Weights of a small transformer language model.
Architecture: RMSNorm before each block, rotary positions, no biases in attention or MLP, untied embeddings.
Training: a variant of Adam for these matrices, 1236M tokens, 9430 steps.
Each number is 500 + 25 x the weight over its row's rms, rounded and kept within 0 to 999. Layers, rows and columns count from 0. Numbers have three digits each. The size before them is the row's rms in percent of the matrix's.

# layer 6 attention key, 1152x768, rms 0.0256, rows 921-946, columns 128-255
110:529519492499523520491523496498498513533471468497516495486505509415493468482529462528500519503493490467507549477452486516472573505529494499505497503542496546455491510502508510474507518442472497460492474514509467530502484519484524545525499474492492510548481474495517470530512521488522485496473490503487584538544514486516516462493534497474488468530482519511500464507490518501534530516500
114:517525501480507537520523503474461481476498468493502522464462525472497542469539507487514485471488474509474513483519519489500490534510492467470501460552516536486504488520519538428509501513492503522476562503531548483484498461482494487467506512467486543488554520501527501517498497517509491487506502516483544488452507551511527539546526491486501524491497515516523490498503489419517499506547
099:506490490502515512511490540461502546490539481516508527487491499520501516478531499505535494498476490510518472514442543491482480523455477481500446540498491521502500491491516561527535497522479502496468535510513487498484493513477520431475505527514497526452508502519459510553517521520479515467524501511510480471520462531497505525532489536519517550486526569479519515523464508452505499483536
104:509507503495490494490461511507477496525547518476474471524456469549496505515505530484514521450478505521526476517504520470477524529470510514490469530468479505541518507472533505474512513594471475498482484487491542494502498497485482435483441492487517545490532503491501524512497473490484528493522534505529482521495512528498480527505507545489502511476510528473482502529457514484497472484521
095:515474495468514518505519534486517472520462514492489509533464507473456495507478510485473480537513509500486501487499511481518484479496508504497475523483439522485518489537452527502485493490502498492481515526501532491499546514484495506475498501515497512502533500475511525559511497510487526468484472512485523516492514486525502505505494508489544536450449534527522491508501522528537526518519
086:479495498487496498493472511455483498498515528463452476483487502495424522547500492503533471520502512527559473518487511488482495490470522517492474546432492522510511483496469525523505509528512505490464528488450537463494525520498513439504504498471493485491501465503488493495522506487473474485512523500564496484464496479490482525514492550485524514517497526504512498550483510531506506485469
111:519477493495572500480514506498493489510444455508520522510510540471504503485475490505506521499490508485486537430500473495518522473551488512516534494493500509478471538496468458511506501453523467502499452521510495534514476511501531541520508541464481478523476488486539482520496508473524456505472486478453493508481523464480528465480530464491469454485487472543487465481483507491516543520496
089:520580529513508490484489456507464462495549494524477506476493517476528493491499509498505491488483501541475522490513492485517450468512496474536481466546497504456509488498512504503502522497519517498565526518511521476456485454472520516511478472515492525482508535474510480442501516510560493495491514532435523517486497506491500497517462466509508504534498468508508485466484498502484520472538
120:495494487505500488476497463487500526525470505502464517451531530488482515501504533478507498473500524533490456521526516523484480514482465516494497478460486466534544499481504516515494514575481502472549493460466511466471522459500492500535492479474540500488532513485506514483492494518505465478506516438514438484496496521474467500517514545486548529524532511510453486484498515492509516481498
109:477503514514547519496481481494478452506518522529507491514503504506522528505478522503475511516476449526496507488539509477480488504524491495506518483488467524487521503500465451512487481420531488511484510514498494503536482464493518472502476509465473503519542469480534516493504511502471489523491488507463459486487494501499512472490527508508488518502464506524458478472472460524516498507526
093:502528491494489496517517486501524476479460497523521498505547502511544444478477491510467496528501510466442513512530449505523502497522497478500514485542503496465507499486506436518484457473496503505541464536560491546519523496538502550519524480530507454514456494476511501491492479488517494529508488515472492514519510537499539449477495478509479476485514486512510513474502509505497526523522
117:516496537483486487506491514478531518505497536496494461518506497518488518529505514481487507481503530491503463504488493510519467520505465478476475526466469486519478467491514497500500499563498485512492500487533551509505506518477483497478533503492514511503514468460514504517450475493507565485513522457507515511545530505501527498522493521528493436483528481501521507500502520513509456473505
118:508514528486547544491512497478491494485484474503533467521493509478526500497468430506468507523478475484478504504533485535504516507498532497483488441447467484477512490509521496489481489455541447500483540508518522505481473468530492460465468542445455467523566533495537496505488517502480428467491538505493485493461528460477511487524545454483479492460458503511465457502491484504513493525506
121:492502513465494533486475496484490518509563533501455477494487486513477523483459519477485482508475514526541460515517537493489448488467469501459471495538507458554493458509515555494479499505472518503468522495497544459475552486493476432480493502516514512464553561503489502491533497522493526481504509495519492482474498493513466550504511523509515552466504567475470513544468522539512500484499
081:507474488504497482505479534467482461517510531480468466518457477529480535508526534509507522478464521502553437522490532502492510550483471503475483541431470494521512500494503512482502518534501503495481488483499516507521515483515531461479462488491523530502514495509496518506521452526471529484483535480527505487519426468509501544505509555509538498529508497520487497534501482463520449478500
117:476533520477481507504517504471533516519527491502461493531502515481521467494427508475496513547527532509500456521500499519502465469481530498484477496511502459573480485496512504541475486518481525461499475481490508519464545556515479480515522522532520474457534534554489514469518487487541487459510540482507451527492518506487466488541488500472517554501522539463487550510485519538492473464518
086:507484494538520513490477522482469490521568532481488482474453478526483539520528525526494514484465496543549488542473553480483546518490436518523484525457490505501509482517474532479504525541505518503478489477491491470524477488494522446490441500512481535493501516527484502494508467530440533496518509504512494479505469490482488558492502546527524506499506497515469464540481487464511437502487
108:485503467524471468475476483479488457531515538479486470443508487539493539504539512491495528507494473509543506505469518462494516512474470505511509489474477542510521528496488477478508515499509528517518516508446482481500479453488519460505436482481474522517496500510499478487525512516474499520502504508515513493512483503467485535508507512507536463513471471533488480512492466484498499488470
088:522534502446526508511531486528547528471459480519523507521539514471521425481495483482502465512548512476451542487507448511523506513512553490484504492528505484479477510462504498524492478480509466487511482502520518532501491527523471544509564530488483481479498485446504498504476529519533458528500488496433506521506545524496498434493484439451465494479536471508516481476480530532489554545531
099:509474533507545469481491513502532516543486510490504466481525500452498487497527500476555481455518521496497512480509476559482541485516559504501511497467484535484521532481517488492524493503547477479552485490479458507477447476465525476502503516488484473488486490482519497519502553490491498520486498485484510513499491489513485480488478486498517479537508460492491471460523581543516517520516
106:486574510493528498508534490509503501496522477523489530489479489520519499510528515482503496514500448514480509503508474470502505482537489494506513530576503498484511508469474500527501506538515488507543461525520494484498509514507472525511522518507512497440471490495486501471483528489506509508535488511438499533499522589519478457490503495505441468486520515469514499476493499459498501470554
105:482552516494517519505484486461497484507552529538494465467492475518509500477477500504497501519482503512543461531455516501469452505461471463478514492504496503528524483502525529488500469545479505535503498492482547475546495464499503451507452537498499518542531559530516490480516496512513507495552522529537476519507513508494501525511509509510528512449484531494434506519481513517493483524516
108:480484472501500527497520558508503501508512516495504508478464442539500535496544452486513482527475441472522541540500526478469514517482519520490511485479462520501523519530501496490500522521480492489491490499514488470493466483495533500499478509555511491487425493490506499478479482471478494544505495554480521518438470506531545536495484501533502509511445489512514516531503476461499526522507
106:495491483542526506491467511479473497488521512537544499465485450530498528503519525505523516488494474510510500540530508487464487554461499524481506523465482548471514478497501486482491495505531465507515514516495507485566475489505505479504430513511500522508498493488497531504533479502474515485507492519521500527481444516487503513458466513528521521493518515504484500559490509492477501561481
111:495563475514472512524479476437493476508498504463463493517520498514503535550491550505484543519478459528500507492519490507470471485526460499487513534502493529493509459498519494486477506484534529510490555489482516497554520491490475501559479473518512484504524481523523501501519479467492496492488468523564524494510479506481488476565483561506534512500522512527510466488518487492497482489451
113:481510550505489483497500495461512519510500548489465436505477457425508470502491506497486502482494546482492499517449449478508514507472536500495457467556502504485522465510500486503473482512450515507514478502513437521535490540527497481474481542550485445487472502498505513444497502462525493521470497502451496515515473477503493454494493483516542498484511514458500512480483545547469499495497
# layer 6 attention query, 1152x768, rms 0.026, rows 922-946, columns 128-255
119:481500466514518448513496491504525485503474480512533499486494491523465524504476509493506494488505496501505490456554512497531504485506488490519532503486467512436503493484517521480464532495524533460497525479539554508480477495481523499511501506474489497455529539546519500490536499500526475448492512494503460470503526483467488503513503505458508531484513501504511486527473506512490510492486
096:507531493501503501511508545490500496473490527506492508509490509550497488485501464485507542491531475436470495500512495506503498536485482517517504478455487492533498524522507483543500505497531459509513487487504487450488497529522492484500476519497481524514519493484478476494506475474532497473489495478480519530457484513513517492430485491498506494518502464523487494472493469498483527484480
091:532503483532475580513527490492474502473483555475495503537518491484503497414480446506513547479533504466506465523495529531499531519492470505465488476500509464491468467527476524485508510478478496515487491477515518507526481541529478509495499507457479478470513496510485483473558478475538531444473570505502510484449441469499471476467439470485519522540558553498496540494476442471514443507500
116:511459512508457517476458483469513497485467527501553493517479485487498530473483506520449507483496530487520466530493524499459527457506486496504525531471550516476464461451505507444476514513493516493531474511473507498518503472504494475501460520526531467523472468484481478491523503503492518527519523490512519483469434491456494502496504515472483484517487489488492505490443489491493523510472
113:539534518487484528520505493507452511485498503495494520526518493530509499485511478515480521467508481467465508520510513502506512499513531505523504473463538478550445461511493467518529493518496492517491434519493466488511542509518485536486492509506503474503503472486504462503497464485464538513516527484489486512470423506520524486458540483515479474523479496507499554478497458490497479477493
086:469450507493472422495485499510492481509480455509507504468503490460516484542497524490478449486469522532522499489522472511492483503464545489527485532502473547487526509504510498464487532524443493505483526504530510504487509466483474451494507457534528514489492515466504525494458523519491504544502485539512490486530496491509492535547475541462502514492475497502490466489476540507483477508475
114:461482472524458479503513506492530512498525462539530520485518499495491503505521521484514472510464482524536509526538496513496466518483513488500500483504524493463550513504484513452455521497461525470491522454510522482506491468467491503516480476470480511492494552514519510504488540491510541522504506541514494482506531527452491467541484514476536534523521462503510466508481540510468507497511
104:486505516538499563491516548491481529520526521467482509526519506496476506500550463506529499459496492485486500496501483552529520518523506517527486549507530487551508522511496467537541487519473509557505471439504455482473548535515473512481509537493468500499500502460500469487497498491494530507537488512511529526448515518510491457488480485489509519499527516520518527511536508477515488494478
106:505481475502448521485486522456520495516503550478511489485506504482452553515452514487483487486528506519552470543527525477486530503480485487497518528495472489501475497500503525473519520535471500482498519501526512504488507481497465479510477474513500505516510510477493490476479507542503503473523520516498482468491447464513472542520474518457500501519515538507524477483437495461498513501488
097:470449498494485471489521480484482458523499450535480541488473500495549499508496509514508495479455499533557490505496492466441503503475527524478469569516478530502518513484545472506466516541498508501500489497457524459482494470496492499470516478501529519494433485509496536497480576478480502530484494552516531501511522479499495496541512541524493493514464524494489483510500544528521487500497
120:535520536530500519542505515495477550495513516521453511553526487526528455521531480524502540463492503477488496524470510520501510542523509501471473475470539487502491503536496455520497479500539481509472432483520485490503511529506501487468506486481474480548471451472494474463499469503480545526489480498501522557489451543535515482485496464488455491512510496487479520511533498503495469495509
110:496527483477498484531498505506483454498501487493519502469495542498502568513484498490484511482509510549514526513500513472472501450469511486502546533507464508484472453497496521471506521485487489462485490515499505499502479457490488492512482465506503501475527518540558523463510490533453459478477536508517472480539447476500483527516499553511484494461477513517520494525449493492510491513512
092:526501491510489518522527504479530553495497538482521486523518487535466497480480498515511526525521469438484447523527541524509503506538503517472524455503509492499509509518468500501479488454533518518489490493545474520526513522521537500509485513457494499516508516500510489520517453526538454478518495490497452483471524513471473473481499458448511518491529458498527513491494537505491520486504
102:535520521519484523492481532492496565490521549475468515538557472497496505479519514496509513490505512431465503502496492539505510524513497523486454514481532467519465483528499507535539464512531513544507476501517477536481532573527488522461531496500500511475511474495496499485488459506494505506507498459493525562496436492494486490464493449489458516511519555495501534503490479507520500493497
094:501510482492510522473500491508516494512508493490472478481476511498491506471505517502493517522523488478470511533470532491481467522493517533499530453499519502545516509544485499516501474503514449509464476505519464525451518534483486510500522493527491507523516491506496498505496457493498508501528485491524491508499505523494496484443509471517484496510525484503581534499523518484513525482509
103:520548509505491526507473524506475537515496554483495483477502488529448496503481517493488498529521515479476488489489519510534480517514481521485493455482517462534500455474454499469522478467497541509486475550551482493500501550494506519486491485486473462459516517527471461493507463509523499458506484457487525487488451509484482500447493448495461516507516524519461549519495471479502505484513
110:499506502500510527538474499500474516493526533497511548485514510503515490483505503503529538478525496476474516506514519510502508517473503504524470510505496456481505456489432477503527501498462510492546468540459495475513498488491479480481475516499479491429536521500500497487523518522510501511519500480503498460505454510502533496504497506505548496489468534519491496478487455445490506502555
094:492481503474497483500501477479479466502515498526506528493484471511569520513502481505480521437473515532526507500514484494485499490462524487510485522512493469497515510494510461481487509533498509514496505489448549470503493456521463488489503475506511481521465491473513517495506553509476510556474502550500547503489482534517491500516485514535502492521443506483475489497497531513503494533488
098:493497453463511473484485506489473520539474505478550527509550439499493486517494516504530470473517505526483533499493528516476478495491565469515501557457436472517495532484492535478452534484478488464555502476465538516489532458532499518514496485487463486509508532517502504529477491501516490541499508502489479518509541501496508472499496483516477534480478466521457473496486493506483546510543
114:485522469547505496491517500501475497501517464492463508492492500480500535518534519529489511508509472537507475506536501475501477525486552508470513457474515482499501513512502474553495521522518493503506517490478550491505439479482469476506494469484475492523427514532481465553471535436517527455481504554506538491457537507485517525470485548496524493490475534487442510499504500488494438486498
105:497517479513500519521478500454477516526503526512482500505492493504447508516501546502500508519509459506499474532485543491519494550514512478503517473515510470491510477474445485500489505504437503506460414467518506451504477484483496441470462478476472482479530517562477488448529503534501500496508513544544484488466471517494480550491485513513520509493484524509514505498471472463501455491557
112:506514473476523504486510513502466473502484510503529519465470489489498523473459497484496536524495500518470492525479508459440469466469486484471481466512466492452507480518483541491505532511523509445553523538495516487513488455482505497488506468520510494476491502589478543486509484498502498451496520473502451482496483489480540561483484501499535525481507506488453520487489500470506473525529
111:468524491467487478476493506488492502526520513496530481517451476500497550499466511489496482515494475520518483490501528476486483500489521491472513512483494531527496511516494518459526485439472508529499510503511538461465515493528508464512479495511517487468529523566479510494512470493483441482468502503503518472503451481487478532486471504504508531556492545510453523548491506476480453545520
111:526497497524480526508491484472514515515473502471493530546526538508531482476546529511526477512484472470505486488512530480517518511514478495484482512511522557513490519487480522529535462480490502510528444500525474517475552533476509517495468512515504518505485510489461503525482510496511485511500503488515530475495498504508527483535519539503520476517491465517490519468533489501515516479506
114:517533483508525538498513515479526495503524562487529471478503496494513490507481458504521479506496543484502521518472511476470459518494544486493530488522477426527495502484469478483441540501523450482492463534486489507510502458502507469496514481528485474539456485511518488502525498520491534498524471527468497506506502517480517494478493470545478516446531487500511512497494503533493507485553